python train.py --num_hidden_layers=9 --hidden_size=128 --num_attention_heads=4 --num_key_value_heads=4 --head_dim=32 --intermediate_size=320 --vocab_size=1024 --hidden_act="swiglu" --norm="rmsnorm" --norm_place="pre" --norm_eps=1e-06 --positions="rope" --rope_theta=10000.0 --rope_fraction=1.0 --qk_norm=true --attn_scale=0.362 --bias="none" --tie_word_embeddings=false --parallel_block=false --init="uniform" --init_std_qkv=0.0361 --init_std_o=0.0361 --init_std_up=0.0361 --init_std_down=0.0 --optimizer="soap_variant" --learning_rate=0.006 --beta1=0.95 --beta2=0.95 --weight_decay=0.0 --lr_head=0.00648 --warmup_steps=40 --schedule="wsd" --decay_fraction=0.919 --decay_shape="linear" --final_lr_fraction=0.0 --batch_tokens=[16384, 32768] --max_seq_len=256 --doc_mask=true --train_tokens=137600000 --max_steps=5901 --dataset="wikipedia_en"
Each number is 128 + 32 x the weight over its row's rms, rounded and kept within 0 to 255. Layers, rows and columns count from 0. The size above them is the row's rms in percent of the matrix's.

# layer 2 MLP up, 320x128, rms 0.319, rows 198-232, columns 64-127
size [100  99  97  93  98  86  97 100  94  98  99 100 110 104  92 101 109 104 107  98  94 105  90 101  95  97  99  99  98 101 105  91 102  93 111]
[[ 73 123 106  80 110 128 152 132 155 105 137 113  94  78 160 190  92 151 122 138 174  88 158 114 135 145 119 224 123 195 168 158 111  94 144 195 149 116 137 102 190 147 110 140 126 139 159  90 119 139 104 174 122  76  84 133 170 132 106 134 113 102 165 157]
 [166 156 178 170 129 105 122 116  91 115 128 116  78 120 122 158 146  79 103  76  59 109 112  56 186 141  91 155 107 120 162  76 118 114  46 143  57 104 129 111 102 154 178 100 121 163 193 117 113 162 137 109 168 123 141  98 169 134 129  87 129  82 130 111]
 [141 105 133 117 163 118 178 117 174 144 104 129 146 163 150 133 161 136 104 137 191 120  83 115  86  73  72 160 126  60 162  91 111 166 102 156 137 139 194 150 107 111  99 168 153  84 111 118 128  32  89 131 109 148 111 147  85 145  93 154 149 116 129 104]
 [109 181 162 141 190 134 126 135 121 140 100 111 167 118  90 163 109 113 178  84 145 127 183 121 194 128  81 152 111 147 153 144 108 155 100 111 108 151 117 100 169 126 132 142 126 173 156 113 111 138 129 111 126 133 190 112 144 159 153 165  75 104 162 138]
 [101 168 146 142 170 134 115  94  83  94 112  67 146 162  98 131  96 135 103 177 152 160 150 117  94  64 144 100 191 134  96 135 123 145 138 152 169  72 111 110 112 155  89 157 120 146 136 131 186 163 110  84 140 150 159 128 199 177 136 116 113  85 113 111]
 [150 129 162  99 137 150  78 106 139 183 170 151 127 145 112 151 160 110 146 130 137 123 142  79 114 138 186  66 137 126 140 111 119 111 142 113 160  95 108 158  66 130 150 111 104 103 126  72 160 191 105 149 164 169 105 109 103 202 110 156 171 127 127 108]
 [138 163 117 160 136 174 124 111 123 131  82 130 139 116 118 147  98 182 135 125 115 173  91 170 137 105 189  88 151 105 171  82  61 146  96 142  93 139 161 158  91 132 166 172 123 114 158 123 155 128 124  58 170 172 192 150 129  88 208 128 105 129 117 179]
 [143  81 160 118 150 132 160 119 188 145 163  91 118 100 180 133 129 173 156  67 186 140 141 136 116  96 107 172 159 160 164  98 123 110 110  95  65 137 102 100  97 111 162 179 121 111 143 164  71  77 184 131 134 128 111 102  96 112 163  56 123 142 123 156]
 [121 114 131  59  89 255 160 100 101 105 134 131 100 158 140 109 113 159 130 133 108 128 136 127 113 166 152 114 130 128  82 157  89 158 112 107 165 111  69 172 144 158 160 108 121 133  95 167 150 133 158 101 116  76  88 137 136 106 141 144 142  97 135 118]
 [135 161 133 115 135  83 185 100 144 138 117 184 126 166 150 126  98 145 127 172 128 108 112 103 163 107  92 131 131 119 113 125 123  74 105 113  99 159 167 188 118  97 140 190 139 101 125  65  67 189  74 167 142 130 134  88 172 125 127 121 115 127 133 113]
 [100 133  75 120 137 131 188 120  64  89 199 151 128 157 161 147 177 156 135  97 106 156 135 152 110 109 152 125 110 143 171 150 151 115 101  84 180 130 120  60 127  83 111 109 156 114 133 140 179 163 104 105 149  64  88  80 142 138 189 122 138  77 149 204]
 [123 100 100  58 149 193 164 196 123 156 121 118 132 117  99 117  91 143 162 117 170 132 147 113 121 111  98 126 147  70 147  44  96 128 121 154 158 126 181 187  86 132 168 127 160 120 159 152 112 157 108 161  99 107 194 151 116 116 155 130 170 157  38 121]
 [ 93 145 146  79 101  95 155 149  99 178 111 144 136 146 140 112  97 159  87 178 172 115 107 169 159 144 103  82 170 138 154  85 155 141 188 171 157 114  88 103 179 127 152  94 140 117 148 126 150 152 106 161 116 136 119 253 134 111 153 178  84  72 116 139]
 [164 168 132  84 110 131 110 153 165 123 115 173 179 148 164 126 104 116 165 131 141  69  77  98  53  79 187 124  80 166 136 134  98 161 107 207  76 157 151 181  86 175  69  74 141 133 124 107 157 148 111 100 142 140 105 132 129 137 127 104 137  92 128 103]
 [126 159 100 130  86 117 126 194 124 143 133  86 102  70  80  38 165  90 135  94 152 120  95  61 155 145 170 123 140 134 144  91  90 152  91 124  91 140 153  88 134 139 109 184 114  48 155  94 130 124 178 131 123  94 141 126 129 156 187 107 191 147 102 132]
 [105  39  85  73 138 155 132  96 122 152 120 157  89 152 125 136  50 157 152  96  79  98 157 150 127  97 128 134 118 114 124 171 135 126 183 124 118 117 154 159 120  59 133 171 157  96  86 114 143 138 153  88 114 155  74 110 150 136 113 150 144 101  70 167]
 [172 152 119 175 122  92 137 111 184 174  89  99 102 143 159 101 122 170  84 148 154  89 108 114 158 138 129 119  94 115 113 115  91 156 114 161 115 115  96 132 102 132  70 181 164  65  96 137 113 148 110  75 101 133 217 177 103 115  97 109 120  42 120 142]
 [192 101 111 125 116 136 147 137 136 107 109 114 194 136 145  89 148 118  83 125 137  83 157 138  87 129  92 113 126 123 111 113 104 164 156  92 174 134  94 131 142 163  85 117 118 125  52  87 100 162 105 110 150 100  63  98 157  70 149 153 113 139 151 155]
 [ 84 124  97 106 112 124 153 103 117  97  87 109  98 135 170 112 139 166 161 129 156 180 126 103  92  87 145 171  73 106 109 153 121 139 131 134 152 180 125 138 102 110  98 132 134 101 131  99 170 102 143 124  79 117 119  90 124 177 143 193 121  90 149  81]
 [143 122  88 136 129 123 200 155  74 142  94 112 113 142 141 130 139 145 145 118 159 170 157 114 131 105 177 131 125 128 178 174 136 141 134 122 146 115 114 133 158 147 114 162  85 108 165  87 142 115 145 100 128 149 194  62  79  98 124 203 155 139 138 151]
 [ 89  98 180 125 116 167 175 108 104 126  90 120 138 171 178 114 170 103 158 102 144 174  86 133 135  97 106 200 133 113 114 122 114  90 139  74 174 102 137 111 120  79 102 167 137 153 124  71 156 157 143 182 121  77 148 110 155 142 156 102 107 128 119 163]
 [123 118 233  95 154 150  97  92 119 173 129 150 158 103 110 103 106  73 164 125 128 104 120 126 150 103 130 121  93 151 124 139  98 131 123 107 128 173 175 109 133  90 180 148  81 142 147 150 128 109  90 104 128 142 104 175 152 208 106 137 113 137 147  99]
 [ 40  99 142 186 132 135 125 107 145  91 157  94 163  71 119 125 111 149 146 149 120  80  57 125 143 145 123 121  96 132 142 185 143 148 135 141 195 112 120 188 101  94 116 116 119 137 128 111 116 159 108 156 111 119  98 206  99  90 171 127  88 167 163  82]
 [134 185 179 161 106 109 120  93 105 103 126 124 221 127 148 173 128  96 176 129 123 205 119  94 102 164 129 151 137 166 134 187 140  91  98 124  98 133 145  48 147 137 152 151 125 157 114 143 148 152 138 130 173 145 127 174 174 148 135 148 104 129 165  59]
 [187 162 173 128 118 160 118 187 156 135 119 166 156 110 146 106 154 171 144 133 165 155 134 118 180  83 151  80 135 118 109 138 117  72  88 142 196 146 110 161 131 147 108  74 146 128 147 181 127 106  76 178 155 170 104 152 112 132  51  97 130 124  75 184]
 [134  75 140 208 146 101 107 153 141 120 100 105 117 121  99 168 152 153 141 142 136 184 185  68 183 133 135 134  90 115 104 156 149 119 100 151 174 161 175 108  89  55 152 104 113 140 161  48 123 145 106 125 129 127 143 121 116 147  55 132  77  95 113 124]
 [133  68  96 152  79 231  92  81  61 105 163 147 129 182 107 133 213 137 145 135 108 121 204 122 134 128 156 147 142 122 131 108 152 112 115 175 175 165 153 109 160  84  62 148 156 121 116 188  92 134 114 121 121  95 115 126  80 140 139 140 100 161 164 128]
 [ 64  88 185 170 116 178 134 102  80 168 133 135 144 130 167 137 112 179 120  93 125 128  87  81 130 133 142 149 128  97 116 132  96 173 132 119 105 154 132 173 123 168 132 105 154 149 146 151 158 120  63  83 152 112 171 130 136 158 115  93 187 139  68 106]
 [118  94 152 109 120 122 158  88  98 148 133 118 100 124 100  84 127 152  80 128 166 123 122 175 107  74 101 116 126 119 126 129  78 193 126  87 166  96  94 118 188 154 116 152  96 112 108 157 144 126 110 145 175  91 223 126  60 171 156 127 133  95 117 147]
 [130 174 112 191 150  75 194 137 134 117  82 123 108  74 122 124 166  51 131 102 153 138 115 159 123 114 159 115  88 118  97 117 119 130 130 183 135 135 126 161 114 150 107  95 131 146 250  68 165 124 138 160 142 157 139  81 122 152 150 106 135 148 185 127]
 [138 172 123 117 139  53 161 165 122 158  83 178  92  90 164 129 138  88 145  86 176  87 147 126 119 140 115 102 134 153 123  96 150 104 185 137 132 132 116  85 146 216 140  92 130  96 195 106 142 122 141 160 109 185 121 116 158 122 198 183 145 110  97  81]
 [139 132 147  86 141  90 108 134 147 146 183 142  93 124 169 109 155 125 153  94 151 142 131  88 116 101 143 156 113 109 147 143 144 104  44 136 104 123 149 127 122 107  50 109  85 116 123 124 119 104 134 106 131 146 120 124 179 143  88 184 169 123 154 103]
 [113 145 171 189 184 158 194 136 117 100 126  81 109 146 107 161  98 144  91 118 123 186 150 135 169 147 128 162 101 121  63 156 178 126  43 168 184 118 157 118 149 147 149  90 169 224 152 107  84 163 178 146 154 144 110 148 136 174  96 145 114  72 164 144]
 [123 162 118 137 109 138  74 149 145 153  61  98  99 180 112  92 162 136 143 138  75 118  95 122  86  76 130 150 143 100 113 117 130  90 149 122 174  94 131 153 212 128 116 133 127 129 121 122 174 142  85 132 124 123 122  87 100 190  92 107 129 165 163 135]
 [150 106 139 139 111 110 142 116 144 137 110 141 111  93 115  82  81 115 130 153 119 119 133  95 136 121 103 232 160 126 120 171  76  65 130 124 134 134 137 133 102 129 134  92  76 124 203  89 102 131 129 105 148 140 112 111 126 181 145  90 153 152 137 169]]
# layer 2 MLP down (transposed), 320x128, rms 0.289, rows 198-232, columns 64-127
size [100  99 107  95 111  93 102 103  98 104 102  98 103 102  95 105 101 103  99 100  93  95  92 112  94  98  98 102 100 101 108  97 100  93 108]
[[175 131 122 114 106 110 183 101 110 162 137 116 143 117  99 124 148  85 118 111 164 134 142 110 175  93 102  81 140 111 133 120  90  94 110 142 101 162 100 166  79 103 118 141 114 169 151 164  69 142  85  74  88 152 165 139  89 150 123 188 127 132 123 152]
 [135 179 157 148 174  96 132  45 132 153 129 129 136 118 172  90 117 110  98 139 163 167 149 148  92  44 158 160 117  98 102  69 100 163 107 166 141 158 129 120 193  68  98 134 196 157 124 150 119 150  81 190  80 116 127 122  89 126 111  96 145 177  99 173]
 [160 106 139 187 140  88  98 116 171 102  54 125  85 194 172 126 123  85 110 111 126 101 141 137 115 116 128  70 123 109 171  99  97 105  85 156 146  69 136  90 129 121  95 166 165 113  85  78 180 108 119 153 103 150 109 118  98 204 135 122 197 131 103 182]
 [133 124 114 189 173 141  98 147 126 135 103 125 108 165 100  52  90 177 124 121 150 144 139 144 108 107 138 155  44 152 169 116 152 144 149 100 106 135 121 149 168 101 154 112 111 175 127  96 127 169 131 154 156 128 163 143 217 143 197 127  67 125 130 153]
 [211 161 128  92 168 176  95 188 135 128  97 157 103 122 174  99 126 116 153 120 155 143  85 108  95 159 148 115 118 145 164 140  60 114 143 168 124 123 127 154 100 113 102 163  59 204 111 122 102 172  69  77 106 116 192 143 123 141 102 123 109 111 196 100]
 [154 143 121 143 115  81 106  85 177 172  82 116  73 127 164 139 140 153 141 144 109 160  96 120 169 131 140 162 166  80 113 104 100 110 180  97 147 168 113 153 158 114  89 110 109 110  96 134 129 127 186  76 189 110 160 105 134 118 147 179 173 155 101 146]
 [101 185 146  90 214 121 112 166 105 158 106  80  85 161  98 144 151  87 131 123  99 159 106  78  68 156 129 154 169 113 137 142  77  77 122 114 112 131 118 127 167 127 163 147 109  44 133 112 183  98  91 113 175 191 126 100 191 153 159  84 117 106 105 138]
 [147 111 103 120 120 164  77 121 128 113 150  94 100 102  85 156 120 130 186 138 229  58  94 147 186 144 101 161  92 163 167 138 175 153 140 158 130 130 108 119  80 130  84 108 103  56  82 146 179 156 137 130 143 158 115  79  99 137  89  61 133 144  99 198]
 [185 132 157 158 166 101 140  86 189 140 155 143  81 129 130 127 141 116 155 127 157  94  78 133 129 139  85 133 132 153 169 103 120 143 139 106 125 159 158 142 113  78  82  62 167 131 143 113 130 114 103 113 152 178 167  87  66 149 122 134 138 124  77 124]
 [159 131  75 136 147 151 140 131 115  76 102 150 129 123  81  86 191 111 100  92 156  81 130 183 134 131 119  98 115 149 140  78 164 224 101 126 129 142 164 117 160 132 152 115 189 180  97 124 135  86 172 138 137 103 153 104  93  90 178 114 114 130 135 104]
 [125 148 163  87 123 109 104 143 179  68  81 140 152  95 108 112 152 143 119 118 160 169 104 190  37  80 127 146 182  87 138  94 111 136 125 131 136 118 186 111 161 111 148 124 160 106 175 184 110 140 137 145  82 130 109  35 172 138 141 170 110 120 161 178]
 [ 79  90  92 148 155 119 105 145 182  76 112  95  88 114 138 114 152  83 134 174 147 129 151 114 208  89 103 158 149  69 161 176 164 228 120 170  87  69 106 145 124 185 119  85 113 120  89 151  97  98 139 107 109 154 154 151 143 118 147 119 138  99 157 122]
 [114 114  40  57 191 116 128 172 131 123  83  90 183 160  93  87 131 107 147 107 140 149  98 110 149  93 132  77 152  98 120 176 175 108 165 135  70 155 113 135 160 101 152 155 109 107 108 102 103 101 128  79  86 148 162 106 117 121 161 109 104 121 169 116]
 [114 178 139  70 133 149 107 126 122 149 138 114 200  90 111  59 109 118 110 153 142 129 116 151  73 124 107  73  74 163 127 149 169 154 113 144 181  74 129 127 130  92 112 120 152 169 104 130 172 107 161 125 114 150  99 149 146 150 116 122 146 109 125  92]
 [ 57 158 150 124 103 108 121 122 173 147 165 143 194 161 112 143 103 111  92 128  94 109 118 126 113 139 148 109 136 112 106 135 163 168 153 119 103  93 162 137 140 111 110  99 235  85 207  76  94 148 124 132 113 114 120  91 126 110  68 151 132 133 140 159]
 [139 121 124 139 126 107  86  88 165 128 155 117 110  88 114 100 152  90 107 131  76 128 139 204 128 112 154 100 148 183 156 173 218 133 219 149  90 146 145 145  86 101 101 138 109 152 134 139 109 121 148 104 114 154 113 128 182 109 100 112 171 170 105 107]
 [186 109  74  98 124 129 128 138 145 145 129 135 165 176 162 121 120 174 130 147 152 104 116 128 151 131 106  96  94 111 122 168 137  98  96 137 136 103  94 100 147 126 130 111 129 168 134 169 130 145 107 103  95 170 127 173  99 136 172  63  88 169 124 158]
 [161 123 105 143 173 105 109  90 159 147 190  74  21 142 106  69 130 169 108 140 153  84 118 105 152  87 149 100 172  84 158 150  68 142 121 128  62 143 110 102 155 131 130  93 136  95  63 136  98 116 129  75 141 132 105 171 131 117 167 173 208 133 154  85]
 [114 154  97  99 170 126 145  79 104 184  76 206 139 102 165 100 158 159 123 117 171 145 138 144 107 115  89 160 121  88 119 161 124  91  92 142 122 120 117 153 157 208 119 140 166 155 115 100 116 131  98  69 119 129 108 142 129 154 115 145 108 139 127 199]
 [ 90 157  89 146 115 174 178 129 172 124 119 147 132 137  98 199 108  68 134 101 123 121  99 133 112 112 187 108  80 195 107 156 131 166 165 112 104 161 152 173 238 175  94 148 141 164 193  89 125 106 127  91 106 102 111 121 175 157 125 137 117 149 124 141]
 [145  88 111 116 129 123  87 128 185  99 141 153 118 117  86 116  80 110 151  59 121 112 174 104 110 134 171 126  69 156 166 141 114 186 126  78  95 123  94 138  82  80 109 111 180  85 158 160 144  98  99 131 182 156 115 150 204  55 144 163  90 140 117 120]
 [167 102 155 121 183 145 145 150  93  94 143 128 173  87 127  87 145 119  82 137 122 137 109 122 127 104  91 131 129 149 129 182 116  47 150 140 129  67 155 101  73 114 129 110 178 145 122 153 155 147  98 158 121 101  90  63 137 154 120 185  75 107 117 111]
 [ 98 129 115 127 111 111 134 154  96  98 172 131  88 146 176 147  92  71 107  88 190 145 175 135 100 182  93 152  89  97 180 190 154 156 137 162 166  60 151 170 145 128 141 124 164 107 136  43 143 121 134 121 101  99 116 106 120 136  97 136 103 197 163 113]
 [140  65 101 155 151 135  87 131  92  85 144 106 128  96 110 105 151  92 109 152 145 128 169  54 107  87 167 136  93 101  94 198  29 137  77 187 136 120 125 126 181 122 149 117 132 130  82 123 149 144 118 132 159 147  80 161 158 163 133 149 131 148 135 141]
 [182 165 109 148 102 117 105  79 141 103  74 119 188  73 205 137 144 133 150 106 140 116 178 140 131  84  68 132 143 205 148  96 143  95 173 194 149 119  92 151 115  68 168 112 161 192 134 123 125 125 145 127  80 132 132  29 164 178 131 106  77 159 171 122]
 [112 126 128 132 176  99  89 175 172 132 120 160 134 161 113 156 115 196  90 161 164 136 140 150 161 130 169 152  48 104 198 127 135 196 136 119 159 155 122 153 125 113 161 167 130 136  93  84 120 114 122 135 110 113 105  66 119 145 150 110 119 113 188 127]
 [169 128  73 155 126 127 123 121 141 207 160 117 124 151 133 176  79  92 145 107 152 136 148 102 102 104 183 145  74 144 124 107 127 159 128 122 143 145 119 125 100 121 149 159 169 182 137 137 160 124 132  95 164  83 166 205 147 103 106 143 213 137 100 153]
 [142 182 129 123 129 144 154 139 170 149 144  70 130 140 136 140 142 180 162 136 145 118 160 127 160  75  97 130 131 193  71 171 122 158 116 124 196 112  84 119  91 136 129 165 170 110 140 109 118 111 103 111 149  93 148 141 161 144 121 141 151 172  75  72]
 [130 117 112 129  98 234 156  89 138 195 119  82  99 102 102 100  78 136 134 119 127 123  75  81 133 140 104 178 122  43  78  98 122 132 144 103  94 154 148 104  60 138 173 157 129  96 126 117 133 142  61 153 161 156 133 133  97 155 125  64 111  78 168 121]
 [ 94 108 103  84 164  98 132 153 156 112 122 118  87 111 203 127 153 158 107 114 179 105 110 108 122 110  93 104 129  86 100  64 162 165  73 150 127 114 116 164 148 150 185 104  98  89 112 106  98 167 138 146 146 103 149 133 146 123 140  58  98 185 150 168]
 [117  53  99 181 191 112 117 155 140 174 143 140  78 140 169 128 141 187 206 140  93 140  76 142 108 103 197 168 153 133  83 103  87 119 115 163 168 106 101 112 123 151 145 170 125 146  99 127 116 131 147 146 137 135 138 146 134 134 159 138 151  79 162 147]
 [168 104 155 121 157 127 101 123 108 123 118 180 174 133  92 124 160 116 188 133 104  70 122 142 158 157 158 130 131 155 117 141 118 179 143 127 105  80 175  94  93 130  90 144  96 162 143 123 111 141 135 105 111  86 134 104  87 168 124 170 171 108 185 172]
 [170  92  82 120 156 107 179 146 133 188  95  67 118 149 192 165  98  57 153 136  49 104 169 126  73 214 150 127 109 113 159 102  94 108  75  95 120  82 118 130 147 108 121 140 160  90  97 139 151  96 113 123 154 145 101 115 104 145  86 140 129 142  96 139]
 [107 128  46  84 149 138 193 140  79  59  84 136 180 104 211 109 135 150 156  91  92 122 159 100 157 159 121 129 119 116 116 119 167 130  64 101 145  90  93 147 114 125 146 133 137 127 130 100 129 148 117  86 178  88 106 124 107 152 132 123 145 137  84 148]
 [138 141  82 125  70 129 179 129 103 139 129 137 150  68 124 108 167 141 137 171  51 173 149 119 129 127 110 111 125 140 111 106 157 125 152 141 145  90 153 141 122 141 130 142 104 123 176 160 103 117 148  72 135 108 112 134 175 131 175  91 175  92 194 103]]
# layer 2 MLP gate, 320x128, rms 0.315, rows 199-233, columns 64-127
size [ 95 100  94 107  96  91 106  88 105  97  94 103 111  88 102 106  91  97  97  91  85  95  98  97 102  91 104  94  98 111  92 101  92 105 104]
[[111 108 141 141 127 143  89 130  98 163 154 115 152  87 147 156  58 163 112 104 134 115 105 153  98 144  83 148 167  74 110 122 164 161 184 165 148 153 116  92 147  75 106 194 147 126  72 136 142 138 153 147  81 136 132 163 157 171 160 198 130 163 141 138]
 [110 116 131 219 182 182  51 127  58  92 157 121 128 110 125 149 119  85 138 114 122 109  99 160 162 165 127 122 141 154  99 165 157  94 193 124 115 153  78 115 122 119 165 124  91 102 140 167 115 131 149 135 138 131  86  77 151 116 135  94 130 194 198  84]
 [146 125 151  65 150 106 128 104 115 126 157 150 153 145  89 167 111 117 114 168  92 134 177 183 170 174 106 145 130 111 141  89 136 182 112 125 144  93 115 145 158 176 139  81 136 115 144 139 134 106 130 141  98  94 126 130 117 125  93  79 142  99 206 150]
 [146 104  75  68 119 136  69 136 187 117 148 149 111 124 105 109 153 184  87  99 145 100 168 126 204 149 131 119 114 134 138 110  96 121 121  85  99 122 126 151 121 150 108  63 205 145  93 154  77  90  81 122 111 143  67 113 117 113 113 107 165 163  62  67]
 [ 96 130 157 177  87 133 152 144 152 148 118 110  86 154 139 209 143 209 126 100 113 120 205  69 113  84 168 115 142 163 159 136 118 193 116  85 140 102 176 134 112 125 133 124 130 159 144 103 145 133 152 158  65 179  87  95 149 209 113 118 162  92 109 127]
 [147 107 153 146 107  87 143 139 132 108 159 187 175 100  81 115  99 139  49  96 148 136 137  93 133 157 184 160 100 172  58 142 131 155 122 143 104  87  83 139 147 118 125 114 146 139 157 125 119 132 142 132 103  82 175  50 159 131  73  75 147  84 138 174]
 [ 62 104 172 164 139 121 147 110  89 159 137 119 185 167 150  95 134 194 159 144  51 160 155 130 106 108 173 118 132  99 112  93 124 165  75 127 155  83 149  85 111 153 162 159 123 208 152  95 133 136  71  81 121  86 115 165 153 148 145 135 155 118 112 102]
 [ 85 120 143  49  98 141 182  86 135  84 118 121 107 144 104 105 152 135  99 100 124  28 121 119 129 150  78 170 113 153 104 174 130 158  55 147 185  99 131 161 131  88 135 163 111 160 133 211 118  79 151 112  96  71 135 170 137 142 155 107 136 131 140 161]
 [174 115 111 132 156 103  92 120 108 131 142 108 107  79  89 113 118 173 151 167 153 166 149 135 125 101 156 170  99 131 132  97 152 171 104 134 157 106  89  45 115 168  79 142 105 144 166 164 113  87 174 160  87  98 159 123  82 126  96 104  83 113 128 114]
 [133 129 178 194 106 117 167  99  75 197 122 124 171 106  91 180  99 106 121 117 154  71 113  74 130 151 146 130 124 160 146 156 114 170 164 154 104 104 112 129 156 160 138 156 112 115 144 117 110 131 194 134 154 177 160 138 156 118 142 124  95  94  97  78]
 [145 166 166 152 116  78 123 117 145  55  90 129 105  98  79 163 142 154 206 176 105 121 149 138 142 214 118 133 117 145  73 122 180 119 150  97 135 144 119 126 132 148 132 127 115 108 161 135 137 161 114 135 139  63 116 121 118  98 120 147 126  77 123 131]
 [ 66 148 147  64 126 104 144 147  83 173 108 106 129 154 156  84  77 168 114 124 105 134  89 154 117 137 154  79 164 110  95 115 140 160 134 183 181 114 106  85 179 121 130  89 158  97 159  47 132 163  97  95 120 175 133 219 111 134 143 150  96 108  95 152]
 [120 150 115 154 127 123 117 145 110 117 154 157 109 128 130 112  95 137 134 173 153 111 125 151 111 135 127  92 149  69 100 100 164 105 111 150 157 105 113  95 193 150  93 107 127 171 174 139 180 168  70 125 119  96 123 153 132 149 115 142  37 143 133  94]
 [ 68  76  86 138  75 109 136 105 163 120 133 134 131 140 114 113 121 109 147 106 180  94 145 150 137  98 155 147 132 144 164 127 110 124  98 174 133  97 104 146 176 114 126 109 135  78  60 135  72  64 196 131 138  99 185 149 114 166  75 133 126 173  64 134]
 [ 58  65 174 192  97  67 127 116 140 104 126 129 128 120  57 101 128 149 126 109 131 186  88 119 138 144 111 108 146 137 134 116  97 150 132  77 120  91 122  99 125 156 133 160 144 105 196 130  84 115  89 120 183 142 165 129 112 116 172 101  94  70 152 111]
 [175 142 115 128  78  83 146  86 146 161 146 176 134  99 145 135 121 194  80 138 118 150  69  98 116 177 116 142 177 120 120 166  94 163 119 173  43 167 109 134 162 156  68 117 111 131 109 103 139 151 112 129 130 150 203 182  96 118 111  96 144 129 135  93]
 [ 90 134 114 107 130 105  42 130 158  83 205 107 102 141 120 141 121 148 142 130  73 188 168 107 120 151 117 141  99 156 156 122 152 117 129 131 111 158 132 128 131 110 162 128 123  63 188 157 144  96 134 135  82 203 148 158 112 152  89 169 133 194 139 114]
 [183 138 136  77 105 130  91 134  93 180 118 164 158 139 109  85 134 139 122 116 100 111 167 108 120  93 121 110 112 103 172 126 151 140 185 132 115  67 104 187  99 187 156  62 125  78 121 181  77 121 114 133 166 100 118 110 105 115  85 109 185 160 135 148]
 [162 178 163 116 111  98 101 152 157 151 189  72 124  93 135 146  89  87 102  90 123 132 109 175 102 171 119 170  85 122  72 102 144 131  63 155 123  83 153 136 180 130  97  98 169 104 125 147 177 142 113  82 101 159 104 139 171 227 107 115 106 123  93  70]
 [ 80  96 117 138 164 145  48 101 141 110 127 122 132 138 122  33 145 116 154  70 114 151 220 138  76 137 133 121 132 123 126 151 135 157 111 159 170  65 147 145 118 108  84 146 116  86 151  68 133 122  94 146 172 100 160 113 131 166 136 152  96 138 151  96]
 [172 113 182 133 128 172 161 129 112  66 104 172 177 116  85 123 100 111 103 169 189 171 141 113 151 121 171 125 128 153 107 132 105 137 133  98 198 154  74 145 146 110 137  69 131 188 132 190 111 150 138 104 104 196 102 207 146 141 115 122 118 140 127 120]
 [140 132  79  95  76 137  98 109 129 108  75 112 125 132 115  89 157 184  62 122  75 132 104  95 178  90 127 125 131 126 125 110 121 156 121 116 164 175 109  87 156  90  92 104 126 144 174 143 163 126  88 171  86 118 104  72 174  69 183 111 134 114 105 199]
 [157 150 130  35 195 148 133 143 122 126 197 170  88 150 151  79 104 111 102  87 125  74  66 146  88 102 145  95 101  45 119 106  77 155 144 123 156  79 101 155 108 133 126 138 117 105 134 109 109  91 138 148 131 148 119  64 109 113 111 124 169 125 114 126]
 [136 120 105  78 139  46 131 125 163 153 155 137 134 190 110 131 137 124 170 166 133 105 109  89 127 151 168  91 124 150  82 113  81 131 147 162 144 144 118 131 158 113 143  99  75  62 118 178 168  89 176 147 147 141 123 108 117 120 129 139 160 104 152 113]
 [ 72 112  93  97 106 178 139 142  64 127 107 129  76 180 101 142 127  77 193 149 145 122 136 116  92 131 100  93 130 104  86 136  95  84 101 179  53 120 194 145 211 150 152  99 151 143 162 188  71 135 100 145 104 159 135 147 117  90 152 128 116 186 148 120]
 [119 122 129 104 137  60 179 141 163 153  91 145 150 121 128 120  66 105  97  87 108 135  86  87  73 132 136 156 148 135 113 168 143 112 112 171  65  93 149 114 124 153 146 103 125 118 174  92 110 131  92 118 103 212 114  48 196 131 180  91 145 128  92 128]
 [ 89  78 102 151 158 103 156  76 115 140 109 128 160 155 118 164 119 166  52 147 115 164 112 114 146 133 148 181  51 145  90 161 127 195  89 204 151 150 134  99 140 118 148 114 189  86 148 147 106 152 139 146 118 104 166  29 139 159  73 168 102  56 150 121]
 [142  99 114 128 136 172 152  88 118 151 131  85 159 152 111 126 109 116 100  87 175 120 134 143 114  97 130 171 111  67  89  97 103 144 156 124 132 134  38 136 205 142  88 177 164  72 141 150 194 117 110 116 162  90 163 150  94 181 145 140 107 112 134 110]
 [ 90 136 122 148 114  72 200 131 124 119  66 166 127  77  74 137 160  91 120 136 143 113 139 112 153 109 159 137  90 125 116 112  92 123 138 158  91  96 157  82  99 115 151 144 131 138 155  53 164 123 114 122 210 150 101  90  83 118 101 189 120 138 132 142]
 [150 140 125 124 169  75 166 138 157 126  99 164 145  99 162 136 106 146 137 100 170  62 115 180 102 116 145 132 161 149 169 166 137  89 221 132 115 171  92  79 138 186 158 135 136 116 167  89  90 134 116 109 115 155  87 127 120  69 147 153 109 133 163  91]
 [155  93 158 125 117  90 158 148 132 131 128  92  76 100 139  84 115 228 163 111 195 110 109 148 150 112 123 123 163 119 102  96 148  69 165  98 132  86 118 107 127 184  66 103 143  97 133 193 111 145 175 109 137 127 172 172 127  97 158  93 148 156 158 163]
 [107  99 118 136 209  41 140 125 138 130 129 112 136 156  52 186 112 150 130 111 142 147 141 110 111 142  93  75 160 144 110  95 120 138 147 135 126 164 140 118 114 197 104  95 144 164 117 128 127 137 140 107 127 117 129  91 107 142 126 118 106  95 145 105]
 [135 141 102 121 119  88  65 150 124  93 135 167  74 148 140 152 114 183 144 141  45 121  74 157 122 113 143  98 128 106 176  71 158 129 172  90 147 143 124 145 174 131 141 122  61 120  90 179 174 155  80 194 137 127  74 104  91 149  63 124 127 127 148 127]
 [167 149 145 103  52 121 139  90 153 122 150 122  56 125 114 110 129 144  72 113  66  90 125 142 118 112 124 149 104 136 162 133  91  95 121 108  66 148  89 154 118  81 129  80  72 132  77 161 100 146 113 148  67 195 101 151 172 135  95  91 113 130 196 109]
 [153 128  89 125 134 126 142 104 114  82 172 114 137 138  80  54 123 151 107 113 105 107 143 166 160 134 112 114 137 124 115 139 123 177 159 126  90 110 129 170 141  99  95  85 105  89 139 145 112 159  97 109 100 199 130 164 144 139 130  97 106 184 188 103]]